{
  "head_dim": 64,
  "activation": "silu",
  "norm": "rmsnorm",
  "parallel_block": false,
  "init": "normal",
  "optimizer": "muon_variant",
  "decay_shape": "sqrt",
  "doc_mask": true,
  "steps": 9546,
  "dataset": "wikipedia_en"
}
Each number is 128 + 24 x the weight over its row's rms, rounded and kept within 0 to 255. Layers, rows and columns count from 0. Numbers have three digits each. The size before them is the row's rms in percent of the matrix's.

# up: layer 4 MLP up, 1280x320, rms 0.0889, rows 221-320, columns 64-127
# down: layer 4 MLP down (transposed), 1280x320, rms 0.0433, rows 221-320, columns 64-127
up221 100:146126103092110123121142126113075162166095151151131165129143121127129131088151134125150115168138093147102120136114132139127084098077141224110134116176157081142136110125143181129120109170142105
down221 102:155124135150112131112148132174115150158113104109141131175114146134113166129157128141155131118155115102165092125093114159132142130127099189108102075132143101161145127145144133127127144165125103
up222 104:113147122119122178130104150183107106160110160119150109097129105147107165119128154103132129129134107113142098116108129133120148120089152151088135136105134174102128125085188111100125146118108093
down222 105:101128135108121094134154151130137131125121146114076167165138103131094087144134130125099148110097164082109115155126123126130114136133097122159138106125099101161087107137138173138131115114136115
up223 103:124142166128134148129132146122142187122111105156103166107135138135151152129136079143101132168112130073153113134124154173160116141104168096136098095141102135168126115081124163139171128131127118
down223 097:110134147133119177161095130112107158158111126123137104154119114139131120116142133173150151129144127110109156134136099170127111133158179097158151089091151117108085178115124088116157162137094099
up224 100:102148138114120091098134134107129150143163153130131145090122098125133084103133147153121116123152121154120139118134099167115110142140151132166077082130079116074153100106136113160138111143123167
down224 099:121170123111095109155120132138112157109087120164108146127119126150108127138139080108124127088147136111113121110140159114159082130145149133116117106167137107123113131150130080111170118120099087
up225 098:153083133113114102151079116128127139106135139129079111128139074148147110143130094091137109126116074162132128089112092087122110121129130099127139152122144124105103148106120112151114152093146124
down225 100:151137140166140131142102134123158121148134073128094125131118126118097179115179148080138115122144151114128098159150101150133101088152134123123130092102146118159124121131086152139136118152168136
up226 099:107151083126160123114177136094161134106146134137106127173076159120103116149143091132142074129123117117167107110107133107085097148116142132091141095119129168119089130117087123107116144094135120
down226 099:108132154126116087101163122126145124120122151158134089139166141084128096100155134125150129150143131067105137119151145111145132095138146138112120185141110129154130150139188106121113091125138144
up227 103:155124136125110122122106141073122090126154144136169111113083099127124140104128112134122078161147120124145101145107116102169099105167145160137158168155166115125138112120154133129137131145100104
down227 105:086141154075135146104103130142115128141160134155114130074099126126167112060156124137144128128129084100110158107101127096121149153157131160139127135160121140118105159136132116144144139133102173
up228 091:125144080134110147137143131129159103106078133119163122122120150135123101132109120128142151109098110119077114114138127133162150145191113131116095085165126085105134127155141160133141150119155110
down228 089:140108148152143124111122131094118131136146132117124136158110137136136188119153143105098066136173160097156118165148108103110094134151108181148141127091139195132127171141118130151144085139158154
up229 100:170086094088162133095097126117122140134147133170129144115095165113161126159150148127156106151142113123105099173114178125110130148154171139134159108107120127125106160146096081143130140128139131
down229 101:147149121106097113192118125091151123144152124167112115151119137114137103135114138125123087080109130111109138116128114146117109113100152165145102090144159111144159139138110109120140147088161064
up230 114:126090121136122146127113124162136130152161131095141124111131096115126135146155091150159158111147151139103088108143142146141161103118122134136121140132174165123110118100145125108161146142075105
down230 099:121097102136195158129129085178150120073156124130136121173099119120099153093166112173122156184137146132134107135121165112158114141117118142100098102125152153113105078131086132111118150102151129
up231 104:121156129136158107153130126119106111152170126122163118131144146126120147130107115140128092097156081155127092099100170122151180138173124144118133124118115114113115125111153116117113149131136142
down231 100:121138127126162124140143102103128137149160081173115133126097156153146145178116087153128111129131141131071119133153122139098156124144128171112143125146077105164128140082089119090115124181109128
up232 100:119187143147139130173135161134174099173149163128145120120138089103107108185113162140087116160074125135164153145101152107165114124121099117098151141117136109112121099120189150145102138123153077
down232 101:094120124088147141107134121174131124148146133131122096119091107100152171106117129094151168129132137131123149142159169113131112152121124145094128109132095159136134130153161161123124190086150096
up233 101:152124113103128126089136155105135170110089147159156137144120128097146078131136167171101165135113132153096200121129137116151093156115143151145094110156143121130123138087106115161114111111128115
down233 099:090119128132113088143109116114137170070164148132131106122117117132137079124126142120127094155188135141128117141148084105116147117116112137145155172151101100093139111077093103156123129147111123
up234 097:112120132121128126144117130151122145105118162184138133129171139094102111150135157113112098115138139117114135090108159126144152112116121122167099124091133109125123166111140138123150121116084120
down234 097:162109064145146088144115089155155097106123149113160119092098104147143113148107124111119112150151116113148159138119131110105133091134140159106124122150128151126111164117086171100107098181136103
up235 102:094071141198096130096145105146146158134114113098133112115129119131089162119125114146138146110157143127149128103108132142118123112148160132111101147095148134104102068109106086140152106119168134
down235 097:150140120126150105170160136080137145115123129130111134138114145157108137161122105112102085119150135130105160118104132110149147111182168112102155190136119151122128147130153151134149133137141111
up236 099:127111097134122076122158091162175139135106135110142140120092105104147126143123127108142142139111144131129087207136113158097145132122140102132085150128126106137163119109166129109121139104118123
down236 095:130112125114141131152191114160118155101134126113139111119115148108145141137135106121165153119136159114093134082129121149136132091144143136130101084176098135170129078114165102132094147150153115
up237 108:115158090122173110068115131108067132138112101154102155163117091118163109153105158132120141091116132132155173141119157114151100125162148126121183113113155144113161112094151117091118129098163085
down237 114:135125095102128148086151125146110148100152144148091126154140130145118134132118178162166146091115141125124145133134165149130136138127158157126136140128098139112177135099154129091115150094142137
up238 098:154124135162111110123105127130117162118135105152116102109113076164131100113132123158180102171155153130101125145130131132099136105153133116128135110150154129116170118168131112133118091091147135
down238 104:155123117133124121097118156179138119095124127158126154163109175150107176109171135097119131112168118154122142094122116112112118122117131141152146107131114085136128176066141098102151145176079100
up239 105:171115112153130118128187147103166118150151135089130144131103150124109119121119133126109095166119100116154167155117108120157094060116115091126107091142164128115138165143134151167176107121128112
down239 100:098124074149146164106154122150118144063098115091140141115145160138160116148133154150131168088166187161126127108139111129108160129131115118167127130122072162156101091095127132155144128082123122
up240 106:163139154121132153100106118136098124141121144137160137094092121160126106112075139066116134104124149103151132144106167124097133169131163152119144089166140129076103139124145093161102109123121131
down240 105:156167168138127132095143167123116117160108164127128139120130161139139143149108126118089175134109101153140125147113110117060168159157120124094103112140074152121121114085163121138124116096092136
up241 101:138155155087145162125153089134120149126111099159125141133156077118112093132103180131078137130108107124093089154128133124075133135114151171163119090094081127058124122142126149092129134111140084
down241 101:093129114141133130124112116135130104152100096103104134125114133107164133110123131156117126146137093122142110121127112099142149127082123135124113122165133168152125128146113098161092152142109154
up242 102:134092115171133089114124126168142134171111120152121120115125127132104150141139142129134157130163144165071105140139167108099130122078157102141121166107097125117145134096159138135121145155113102
down242 096:145139103098131101152125141099148127137094132138124091137124117099114148120131113137151126097178121135100182142068140097131113179108151161119100121131112106116147147147159155139134146161113140
up243 097:114130150125126135100088107081124125094132096187147148128117147156094102126141148116145106108165092117145135128093141115122094109127153075135133163110124097137093113125112141100122117139141118
down243 095:122156107139119158148122142109127124124140124146111119108115104105150108101113155140128105173089136141106122177164144151108123092158121121161116104184129132174103128101142150107108111186124135
up244 096:152142109083102147115131093143094164132149095133118158101137094113147146116100116095089151139109100133151149152087121125143096112116106146125126130114095113136112135141125155109146146121141156
down244 098:199147143144168109117176105146095095115111124174146158145126159126079088139154091106125125110096170115113131143117153139172104104132130135091130114091159192123161104102142158131100125142114115
up245 106:097154112135122111151122167150131126071171075163137112115131110168180130109101116131120124133163072185114098110069117079140094137150105150161118192161131099074123126099096151152116078140147108
down245 107:156173153106109106148140103115104128125134144132134137113114069121114125117113134109167147060115135132100133124164108141121124161169099138097123116156121083093083133142068142096121104090090145
up246 101:103152139153154121111085135124111102135112118140171110141077100149112156093102180124171142136122135142078171137096088133122125148130129118126118139109161112127128118140156171150092099118123172
down246 098:134121126165146131098149105148154099088082112180069103140101147144173124130111114130152105133111129133132122153148117067147099160128155125110133139153134129125126132119146121096107126152138165
up247 100:161124123082120171152140164104144092182138141115133145095130161085097101137085171092170100181124119144093093116143183087129119113130090105113159087105143146134133145130141116108117150106126095
down247 106:130122151111133129139144130140138141148071132128134118112105076105124088132109094093094124145129169116117134097119138142106120126102118120129162131095137130115102131147146146159118144110144142
up248 096:141142131135158148128129142078136122131105111100146142122121126106132128106058153127116114148083121156146122176101134115134184103115118130109116147145124077108169148131156126130151131121107110
down248 104:120099133114149139094124119159109114132132160133113135105131147120144123126128076139113122123162120122187111142116114145138176103114137131107078142114131137136100143155094137121134149108134134
up249 109:094120087095135129137149088127152148121132140139118132128138146110094160145110147138147107186078135100117103114109138096155112084125164118141141147155115113083103138173137155105146153082134100
down249 102:131158150176152115165093106120155137089134121133119066138113141157136106128122116127120148127159107128094142103165139144117148186186180157157142169158091121110098126135142126134083111106118113
up250 103:116125134139121147127110131124143143152108126101148112096144133129105106138161131138103149099134134114154123093123136124165099100146119157125162149142136135130101119060166115114173067124129146
down250 108:114098103139126162105111137123170126157139140100117136045124166106121129148145094124107145121156126106084125117099153143138117140126134151119111122098102134169179146092200130125150157117111159
up251 100:113156114087137117105154101134163092133107139108089137114148159106127136131090141076127089159130126156130099136092103101106181144176112117123078125136131128139112144124098167122123169116116140
down251 102:111085135109173101159121137140139137123073089144145139166116129118090136171161098095131117122150110117158148111141105118144126100108118110131120127132108091131132142149122099128158113166102150
up252 089:120092144120143106090111191142133158175145176083115155116109144085158170089125183145112108106103157102172119134141110123130134134103123141147132132122131131109123130104129138113136135092125182
down252 091:166130119096138129167103128103134128104137115113105118151115135139100109121158100141117161142120115122126143128103168084152113145165150122113101144114156154183156123085147095121125128115112117
up253 102:103161093124140095142108154145093144161123110123132131142103091119143152124122128096129091160122101154152130133113156087147125128130127143143116110092137157118123118126135091137146170122110115
down253 102:124143067132137141099107141121122174160127132141140143121125123150124171135166102173117107131124118115157122158154135131171130123135120159138116072150117103130137107147060109124128135123077134
up254 098:157152081122143127149110144110175113136116116147122091122088093135115165087115179133157094073114108162184116109125088170120112137119074101189109118129106126102108163132129116139088064151130149
down254 101:126074105131100134129155105101146124125218120132147142144153114152171123161106118194135086099111116122114175133136104157127136114143149159128126141149092133128161148128167159110139118093126138
up255 103:087149142119118106091086166111118137112155137119135165112088135144109092074194152146127142153125137126150144132152120117108121155141110123131149183147094135150111107100122131114108133127134149
down255 108:118115101171133105138138142087181126066120116159139160109137150170115130130158135151081174116113115115132182101111118112090096151125144100091119128114129122135112119113094138142106169110120141
up256 094:109171085141108136155152146145184127144137108204121162160182102108110082134081129108112185077169151120120131114128141118149129145147125130101102142087179119125148178114140120128089108093108133
down256 096:158115140164109151153152130164111154116126124115100131133161125154173111067150089139144136149116120138128097155148101123158109144131118152127164174090159128139134162094176133142099117108164109
up257 101:164139142097115157126134106123127128169125107124124128131149120172160108157154120142183129148151079145109147128143140144108103117131111156101123131107091145136091172142126104124162138112124159
down257 098:126164120132150104108135102132104128136158149108094164204114166123145132109090151145108147187128154139098101127114135130130122149151104115122128168138094135113122109087129156136138160130138091
up258 100:120122090152056098128165145092137131102119124151149102146104128104102125105151093176103138147124160115068132077104143140136086134155108119161130147144104130119105128120134129122094194154139105
down258 095:105147164117158162186107139112125092146130148116094160164141136130173134173106144159120159133114147067148108155134072150137096098114103164120173104119109124109084103179116139101128089115122158
up259 100:145111147135125107110151159136105133125148144102115123114134137112118142140107150175118083132102132092157116151134104090105179108142114164112113135142134167128094097118140089102157133093161101
down259 100:182123128169147105154114100160134116109130121092115144169128108171123142151130121135142122131126151128147144087103124095131113115119116114146139111145132092152173157132122119124145159091100103
up260 096:092134130109116171112159096091131140098098169148173127066117178096111106160153130108134117118109111127116098120103108117137094171121098102095066164120106166127094106111132129141142106113119145
down260 099:118134151178134138184168141164126152118144105169120130120099088123108113079134114152107141122114131130141152084121169099109109128141135145143169110127118112051125128108159086110157110111102135
up261 097:135148125131190194141138165131165144107084089127134133174084125137126096117130145145163133173167199112102115168173103172140098154127127127124136163144148124112134118139143105170110153068114090
down261 099:082132115099114125116130109123089118168143104129128112134078146126126120155109176120113136135158160104151165109158152173158140133155102136116126116124103135129152119119162091111117115153133137
up262 102:086137179111122150137132132149151136124110121140090135090148125115097110094122141174154158160142104098114135159145146124134144168133142096110124104140133133125114105120147158144117149133116143
down262 097:133132155124116094180119138106115142103152120118155111130106155115172146134119112151143107151125120131125102151097071105137131133059134094094110088132117134140127168153148065090136117112215116
up263 102:170122101095125132122164156116103110141127135106154079169118163137128118104148149094147131161077152123123123069115156149127135154103113182121148097135138090121115110084119122150123150098086097
down263 098:101116130113132114130114084131110075107137117128178135126167134121159142107098132118094086150108098169112172131123091142107104129126158094141085126113170177143150092089162124147119126133163141
up264 097:156170112138149168120087129135114112135111107122136133109149148112115144189114135151086146152110128171168140144128136133124097144148126151114118110126144117150058132106145187161092122050145131
down264 105:129115113147125123110111150105108119115141089114177098160143129110130120106158139136134127106100137125112159136145147114098087142049095125167122159131152107123145141179086147114095146122101112
up265 098:120162168115091132154094094068121178155091097105144112128148142131079131133131120117147121149131147101110079163155131132146142104128121124151143160113173123118124141125138126155144133127142160
down265 097:139124098097145112168147115122132156062100184136104146101126120145136159085108151116123127108131107138162149114152119121123131158166107128161135121095118150108145118141153134148184161117133111
up266 095:139089140096135099133103111146120166165171099133190141142139120147105143164141135155130151118145120122110162114167113123138165159196145107135143151127102110138181136125134166144146102155110120
down266 102:112121156114093115097118140109135126151106144140129106122132112112106139153160151119108107138115128123159156138103142127083091144139108085163132095133106122148115110119163128166106125150097112
up267 092:120145100094112127119123179158125090113126091101162156134067149166083161157132141122147138112086126142127117118114117131109147105132145124085142093127144092104144093136173140119108143167124134
down267 086:163121126069127122147109108100130109120139166090086075126106114119148104099138121134151094149130138119099190110140141123140130108177152150123162144134082133108131143106078112067125128135162101
up268 098:117065138147141101119158105128193129096134143178131141116141172126123095156119124116158119162139159142144124076162150130162122118161121110133130182100113139179145142112129085152106121137112187
down268 093:139138149127129109169106111163140103124114184166105103114113127121122152143164132125152141131138094087108129144113146100107127126106135123184091152074122131099129095125149110106136125119156148
up269 090:151127120135186151123108117107135146126098104166140144137153125121095116130151138108140145184095161100140138109129122073139122155144174156129157139137112119150143119114099146130161143146077115
down269 097:148145126159146151132174129083098171159100163139136133068131140117100117153150112119127139128138130136141163138124132134130114154098085144121109155167152139100094122123115123138137121165127143
up270 106:142083151103102116150168128115159127143129130132128129100161113165144110163101079132123131116088128157126076132142148044105115094146126151134134126156104131147115163115125116115115101163087155
down270 100:157125093117134131120114076156110116144089127103131143114148165116143182119136129122135140138127109111130100163158121162132121122107157119107122178124109126141113065148082105096101087166151183
up271 097:116099149151097166126116130068141129173145118154158123088147095147113155126105142109082100099109147142195124082114122079154117127136107134151128109135143133120124110103149117146130089119098095
down271 103:137197151160139100118123146150123116136081121106089136145090141125158126117144110071163149099080135104133161158117153138151160146121102131124102095122116120153133125165156112169132170105140138
up272 097:109140133120134153148121164118106111120129131135169150176135130146107130104117145082144170091155115138141114156119157107133141157127131129111102134121164117136168138110113156158115116109161085
down272 090:123127102107119108118093101159149115153115120168074155130125116137135123138146136139104108119144123116116151129145090089157163101136141071140164146128085135136101182102133114113155157164152160
up273 103:112116114193129076121094170132124108107124116105113116153105116141153161157113180141152140093134140156175150127093107125155143101111108154132137098125144134167137118160173110114138086132131124
down273 094:103124124136139124155101104093180095134143115141117115147114157121145084133128094136166174118097137117115111139130125090126136151152121119129116157131195137123168132126108127161117083177132107
up274 095:144104150088125134080155122133154115134133122146151125114115113089160136122180151108133122105143162152178123117132100158120157143138117127159101099096122113086136092174132144108099109136126153
down274 098:139179140102153135091123086142117079097125085175139139136117143128121097145090107118120128132165140131134106084114171150125110118133120155095149144161131132149108142086112108109132109118150127
up275 098:135144150156162170150171130150124115116103137176129099107106134128120142120127124116152095139158120143167106127134090113113069117139130102139160150067125148148128133131101100133060118133131109
down275 094:125120123152146184137111126092082125173125135119118160118142120142109147155097117130122120131135105098107125185124132139152077113109108118113147130122133144110137177180134128073121133121128151
up276 098:072115118181157153133118097142127147133118113146167117092146124146115078127087111105089115055147141071102080135109136105121100188062139132105116134158154117134104139111068111110117140127133112
down276 095:123155124166161139106136093101114110122137115122122176099153144127111158109114082132149175141125130114145125135101094142102141129133102165130113164199141116148109081153152115110120109153122156
up277 102:146175135086176140148134159130131155107140116141134146141184167141141135142088173155111122132136129132130127122129115126118136124140129103155120113144137125143119093101129176131077105134137115
down277 099:147113136164131122153160140091147127156151126101081087131111114110136123130117080156146199093174147089093146148078121133141140109119133107089113070157084154146117153154154141136140176157112143
up278 103:106128129131099144138120121175110137140125094161143137108116122108103153137122132151158167142146143163078103132140149122107141136153158176134092174152103133118145094127107097143137141165144126
down278 099:133152145134150156144118128097097090105149162146110117115101163142106121107158127084130125126141145153123165119147121092160147114153116120121134121111145071177115122106174102155115158122163110
up279 104:126074092143121140156132152134163111166093114088117133171116107090157133113105135143136107144146125119132138180103115139100085190082088086195138116115136139114128106122151172160128105099119113
down279 097:135160165116133126140129166161129157158140204096136146102131121157136086123084114113154129086107137115120113081168129160145100126150129131099105106129138119121164111137156170151149110097122113
up280 102:075111142126160159113143140110120144147118120108116106144118108111152176136134178126117109114120160176148108152133113141112125150164125174119133166100137126134100117149115087103141103062135139
down280 104:135142111112153133123109119111148114101100150099097106101133114186124119143090096133103134126085166106113164146137151132122118138140122100131131134112124135121110120136168151123142129142107157
up281 106:134116103142142142132115078195122145097147139088164166128141091108123102099146125058106090112150128140153102124064142159110142138173151156103141111130112119086147116130147127100153118106138100
down281 098:150156071146133117127131084121126118108108079123123150130151143121104120084068122118108143163116151109156095175153098080103143151152126150074147054130156143099130092133138111132166103140167114
up282 102:160083115145135103105149152139135126134144121140106124083172157145110113162147116107162134103140116172117130156120129129153110111140101182166149155121103137139124094116146129128131161145152073
down282 109:181155178140131186122123126112134140106143121151140029133116118136131100103161147154126126130121118154155160115080147163160146137142117144143145117115162119103125120084159129120129122125175121
up283 094:083113127157094121075123150139113120121068102134091192144135079112115128088122119127091118096165114121149138132136139126147116149155166118085098108136111097094158121123134110153122151116108106
down283 093:111158129130127140159143153143126127148110120114112161138129154069166123166143131156098136144123142131109149130097127131104170142117151152121123091170152133111147130118149171153117140137102144
up284 101:123168097152124151127104142126126102152090135145146128072153089129116129104145147133112095138172130145137118093152123145155143127161129103152103155129130127090130154129097138144140138143053121
down284 096:134153135118119137134121123094128113116141113153125109126168122152118111083182122114082122156111160072142161118146156108105143085158107127119124145124119081134152163137133098089131123114151151
up285 107:121132126146139146168168133154079119075107120145111144114104084144156090138128162142131132081141152101165158166140142146109134108154148144081113091113103091112117094143174116132117120161139143
down285 113:132137120101146144122128130119158140133082137144123103069127160114121139130134161119127125164154128131148130103112150161110143085112122150138124102155140103118107141132143110163151112145121113
up286 096:136116118132128137103135148130155136090127137163132115123129133107104140171124146101143139127138103119136117125139166157079141100102142117150139115113138120167150113120121097139103106138145107
down286 103:168142152144077157116161154123158104104101080103148122074116124108157147137138128148153102103124133163106129153136146139135161111140071141120075141113129110115127120139147121148098148147163174
up287 095:092135165106111124105102127101161111094145079123133084116138114072121118099157143097129136153122087163167123123094141115117137103157133085108124087107150125083144121100143100086136120118112126
down287 096:147140147143128139136157197132160136098123151144148088133147138138110149136091088114124131087143106115151158118076091081170129137101102166135136116149128134071152137094114118118114129117099121
up288 099:133108149153090134144135142112091178079115115113138128135158126094153160179142149124137129085105134122145205118071131107136102110083158092149120081140113146141123126120139140134128131110099102
down288 103:126148161114115152127069145086129101130100153101115157200112135090109088133123118159128103143148148141117117162127136162140142142116153146105102122125138143140185133120125181166124121125134159
up289 094:173082115149147134155132115111125109121127086105102145155127129147135130173122162157116161112127129153120122180132132108090156132160139102152145111196088120098160125187123111130131140134118123
down289 092:123170117120119110116121096154135078088141118143113083101105146131134115165159116124075194155192164171174138086139118108122154106102113124130125173126135128133156149099145097133108106130155145
up290 100:090109181127122110105131111120149133166105117126165113114209126153134161171117148105083114176123128136129137108167111153115168133118104152149136150110129105105130095128123132110138135151113154
down290 103:157115127106098167105119138135151140169127149133182111127131121144091081144134155120121137125102088115131131161140120101142179113103118118146089082156151160103115116181140128123116092123077153
up291 096:121136070141121098127155191123116092120080153107166118146115103132148107119096090125147077085125115098124123112135122100148158127149108112092096132114126167132118143131122148136117111147098104
down291 091:096138159160095080142145143160140111149140133143117148123092116116157116118108140094127129150110102155118119122115121118130112101208136090120134090132120120153135144093143105108128173118110122
up292 105:106134108150124152103145150123118176101109120079134102125136139102145127150107136125130087136110163159112148117126164129131102103106117109161124119115153112155109137160131127139108147132147100
down292 102:090138067098093167117093136065105111134132152130144122162128142110077131158112158134164098140163134101104149132122156138128140099120143091141114059155096151146097129172173140113137147095113114
up293 100:104144147137089129087150079148141142144142124089105141130139107147133120113125160112109134151090130190166133159114128132116104106090097141083150172128108080128135146112148114158169111144095136
down293 099:169127074138103159161158159079134128136109149105122144115144141127119113120123088179110126073119130144097095128107116157121121155092183084106089129128133113170111118146148162180107144169170123
up294 098:111136113097115130127107144137127104148153140144182114116113108110140153139147163095120134117127118128127132083148154128129104140110126114140132091099114107144117119135111110118188174131089156
down294 102:161123117151165104115137129084120121147116133118091151149161106119078100152135096174102130100162142109114144131097128145168163118130154100142111149116134108117125102147133128116135112106120118
up295 104:129094130121112154123089124145146092145135133109130144076125120125107138170150079149145129128147123146134197141145178153082165137128136119170109087175144149153163119127153115173093132093153125
down295 099:117140104102136071133141155127156079117110134124122155139155122124114118126108104101136198083066146119149190102115141144131093144087144098131146120117149147172119106127138134134100118111130124
up296 093:127131143129115124126111142116141148131186100144142124184124141092116133144156161119177144160125135127156169103132137150160122096164164154158146131159148142110137118145118151161128099150143078
down296 102:116113110122147122142109184093142127114105148106137128081146175146133135092141072120165142124133165071083156119135106135138130134177118115126106115181103139133164162149123109145102116142085189
up297 093:109168138145098121081134154129124124160123157168145134114150123130121089138123130154131122096133149139144116194116151129146119089136151153155152181137105110115139102126083120156128159138155147
down297 091:148117118142152147142130134172148092128156108116127103135130120141114177164133077161183123140157169130139155125136086118194128121165097139114159132124142164129107152137123109108116164123131114
up298 099:098091159133140127126108163158096151149149128123138076139116158132125100128140146166077137144120130123157087125130125136136134136101162133098104170134147102144101114133105137113147134145122112
down298 097:144097141107147122071115143094161165141128185099112169110136123121125119101111113130146122170099135166127139153158133157113116120144125129155134137106122142134163153118089121119125088150085091
up299 104:125137131152120121130121128120136163079122065128143153106145144098109122154108123124117118170084136126093112120115113119153148168082145119157107118131093088166077121153128096136180150155125131
down299 099:128096117094146144115102142093106134115130117135118166117102133136103158129124180134097118146162087155118083132113155162115130146151136112147130130138086139108119164105129158111181091161116138
up300 098:070140130156124105112128150081106107126149126112182106096094135145113131146090124106105142134112154146182139082139139121166108127150116092174154068127122104171122155097124128121131102157088132
down300 095:125096125140137147124178120107121121114117110085109130135117122102104128127126126116065112148134121165161178144126140099128097169150125135104160157119121125146137108085089147149153118093100089
up301 100:096106174157126132154103132161087094134145122135151137120131128151141146130116102128135147173122105118136123146130112111134113083125133145112158158095132155122112113154135117135138154163118086
down301 093:135141143121131165126085138168151110119106106125139140109132070114129077154120124097152141096171100104118119138112144111134094143117137115133127127156119109144159095126130156117092067130140118
up302 103:125140122138101162144117102137113129146144132111111132087105121133156137138146133170108107115136131184128132112119136163169149134117123141110113098153138130111108151130149103112151138112164106
down302 105:155138110097105156164127150134088092155158113087107104115138121113100140150160118134145110092125153152127113128125162130122123126157122138101145075114181191164090160133162133134137173164098113
up303 098:140111136133108157130103155080146149203121139140138148135163091120150152160089135169131090119089163120115116115132120133117151129067068100137091141151129149161134097145146119107095137070147139
down303 104:126128128146117127134139120140141141133140137140138142072142089140101111091117093172134132127137150076111137116174148136074125126103126103125152124140103126120114120086087150125137109128162177
up304 097:121188150156134158122122135125128141107088142116110123109083151158138125082098118096113153120111145118163088142145113128142121120116174178162142106142095115145192128127126096107149093092093134
down304 096:164127149106131161179147060110124142106178143101147105133136104132120147127144105136143126110125142118156118102168149200103157124125084119134128123118098126124133125102129114126125095153150116
up305 097:106183106148125148085113123143154116153125143119140114117145128118091156161145145129114189105119152154156062113140129109129098109142135109138145163125144128151158137105158097122143121160127119
down305 094:151146131138099120134144094111116137143149165149098073127112121102121147129110144112126144091098120138145132188130138132141165114122129101103101081088115157142141129141104144101165127121162138
up306 099:092118111123089129105150151158088135149151106120162119120162113154131154124099112117139122121096113122151099076158131155121137159148157092155149138149108127127092140163118135095129099161103095
down306 096:145148117152108102116114109131176136127134112165131125137091143125120164144128126134189114141066149111132144130102119080137082126110102104121156124078156110116145113140140119134123105084105124
up307 098:125137130152138161075108144131167145068156113143153131130147167104131130143068096113107130148090133144110108130084147101121109124132103099120131154121131124153145108096164137079158132156125126
down307 097:130153091179129079111102162153136105155106154143120128092152151139131112116079162161160126150149145138093146100153097146083116111081117156157098143119167147082126120086123143177136160131139189
up308 100:159166124117129112109124114120150192103159115123157113143136128133125139186125109138144109178143149140104108118154135117094114114091162137129123131169163141112107124160094105149123102128159152
down308 102:143133147121114130129138117126139141097128170124127128118103156144146147107118123136091097127156088103163144117111134157147131127133111109092087124107137159143132181108153124118121124122119095
up309 103:128064085123115156161107135135136130126132123132122103155133114147141136158159144117128132113134104128094125101123145161129141135119176109094128111151098148099107146133108134148137131095135118
down309 103:146088111095127130169157087111126066130136117120087137088085123124153114113156138154091098150131121156146122145137146120131133083166132176140119087092172152121107109108159118178106152132130100
up310 094:091104117131086106124176111169125120130121133133153107154130101108114139111096117108134121150097139138096153134121122179156112099127129134121161106100134106170137092118153126149163122112124099
down310 091:144107142134112101140127159156113113128086144129131143121104147147130149125115102152095144129117137140129114140114163109098186100096136099098060142100124139082188132102123146135121131137134176
up311 099:121136140100125157148158162094183084131112126127153139168168158112117090136128111145105131130132144131109079130097091096105143139144140128161171155121152128157130119143158127103116141129123119
down311 101:123106130123099114141088140118130125179114172158148142159123159120149134131102128113172130107128160105108120127133109120119160154129160113094089132136147094110116141124146089144109124121146094
up312 095:121139134083127113172142107132114152124120139177168143122140131152126082184135135149103100136148157150094163096145120128115131135148116145106162126111126106117136121097130147160122150147093145
down312 101:128126177147144125112096092136148125121105172134118099134097120139135108130137136168103119101109137140121104127151135132131145128087104121122144134176109111168124121119132113088147103171134089
up313 097:117114165161151143131102132132114139116118160166122125206182130148119156131162190150132121140157105115118174103136103088158121146166158163122115145139098106133152105151122103141118138131152122
down313 094:122162128103120174134126143121132107141120112098145160119139159146115118122099117103152171131118121146092098119118129107158119106161100134095103128116149165143132157099170092160089079143050132
up314 102:145116158096131105103146142150146095126122123127121110113107167081124111142117124108128128144126129211194114093112082125109108119138108142153132167113167139151154105146119128116119090154092127
down314 095:141146096138123128166132125122094139091139160125136128133097112129112149086135113103125115113135183104165097123144125142146121116157167131118128122105134119103145124112135125102123125120179150
up315 099:138086134134119111125150167152177154192111092084184095120116097146131160158128134169175131136130163157139104133128122159142134178150124158103155112092114113133125063136121127128138152090101122
down315 092:133116136153154156123134136128119180156099149114081136087096106130164111115128085092073109073139137089130122143146128146105141156126092118162110164145133126082172168104104164121173129167171137
up316 088:134098183121135148111106163137148120091145141134084128152133114136115112156140161125159139139123121094148168115120106073171103112146105196153141150101124077100172095172166084114112119115129106
down316 095:162143153116194119121137120156098105136155128149089157106119117125129069130106143136097111093096124150113164130110080128125122150127112131139130171100135144144118201079127126104131116110124168
up317 099:124069122132108115114120126087107078125084060119130105162151109139104112115113112146153123113132094104085090141134159130078170109119117164089172126150128105136109131093091106111109118135099113
down317 105:111128113137113179164124157147128118112133105139126139136154087096151132155128061150139131155094136164127117120130100123126125077136111151112131117128126136129091147107184145108095161138116122
up318 095:148139080129108150102124098159078124103115110121148113132149140129133095112183191114092178158118130139136156168123136087129071123132112123126145135111155117105129103108151105122095096144141120
down318 088:143115111163154106133116149138099129116115109103130150104143111132120125163140097101105077145169126102155129121144107186127139137160102147080132117143103142132180154107098107103152175143154171
up319 099:127136135106173140122172149102107137106143100143154115115112129169126140105133097141152105107120177178136113138124106137137159100112108145141094147169110103166126168127148158144131149146129105
down319 093:130121145108116134144137113179070145083135181155090118117080127117105137121129138138118121151106094169113119097158143110126106124126135117146132100103109162067117130102094165155121115149141132
up320 097:150139132126133160125177146177113142157142137116097140136137074130133131157098127159148049118109105103141135147105129121125108127097134100120163135139116109139147151181117124092124133118106128
down320 095:109169122110114144114088101117151123156130141113125161113125102133135140122127143122125125112123115101082133131165106139151081139168113111049124150169172102130141162088092155098126196136191138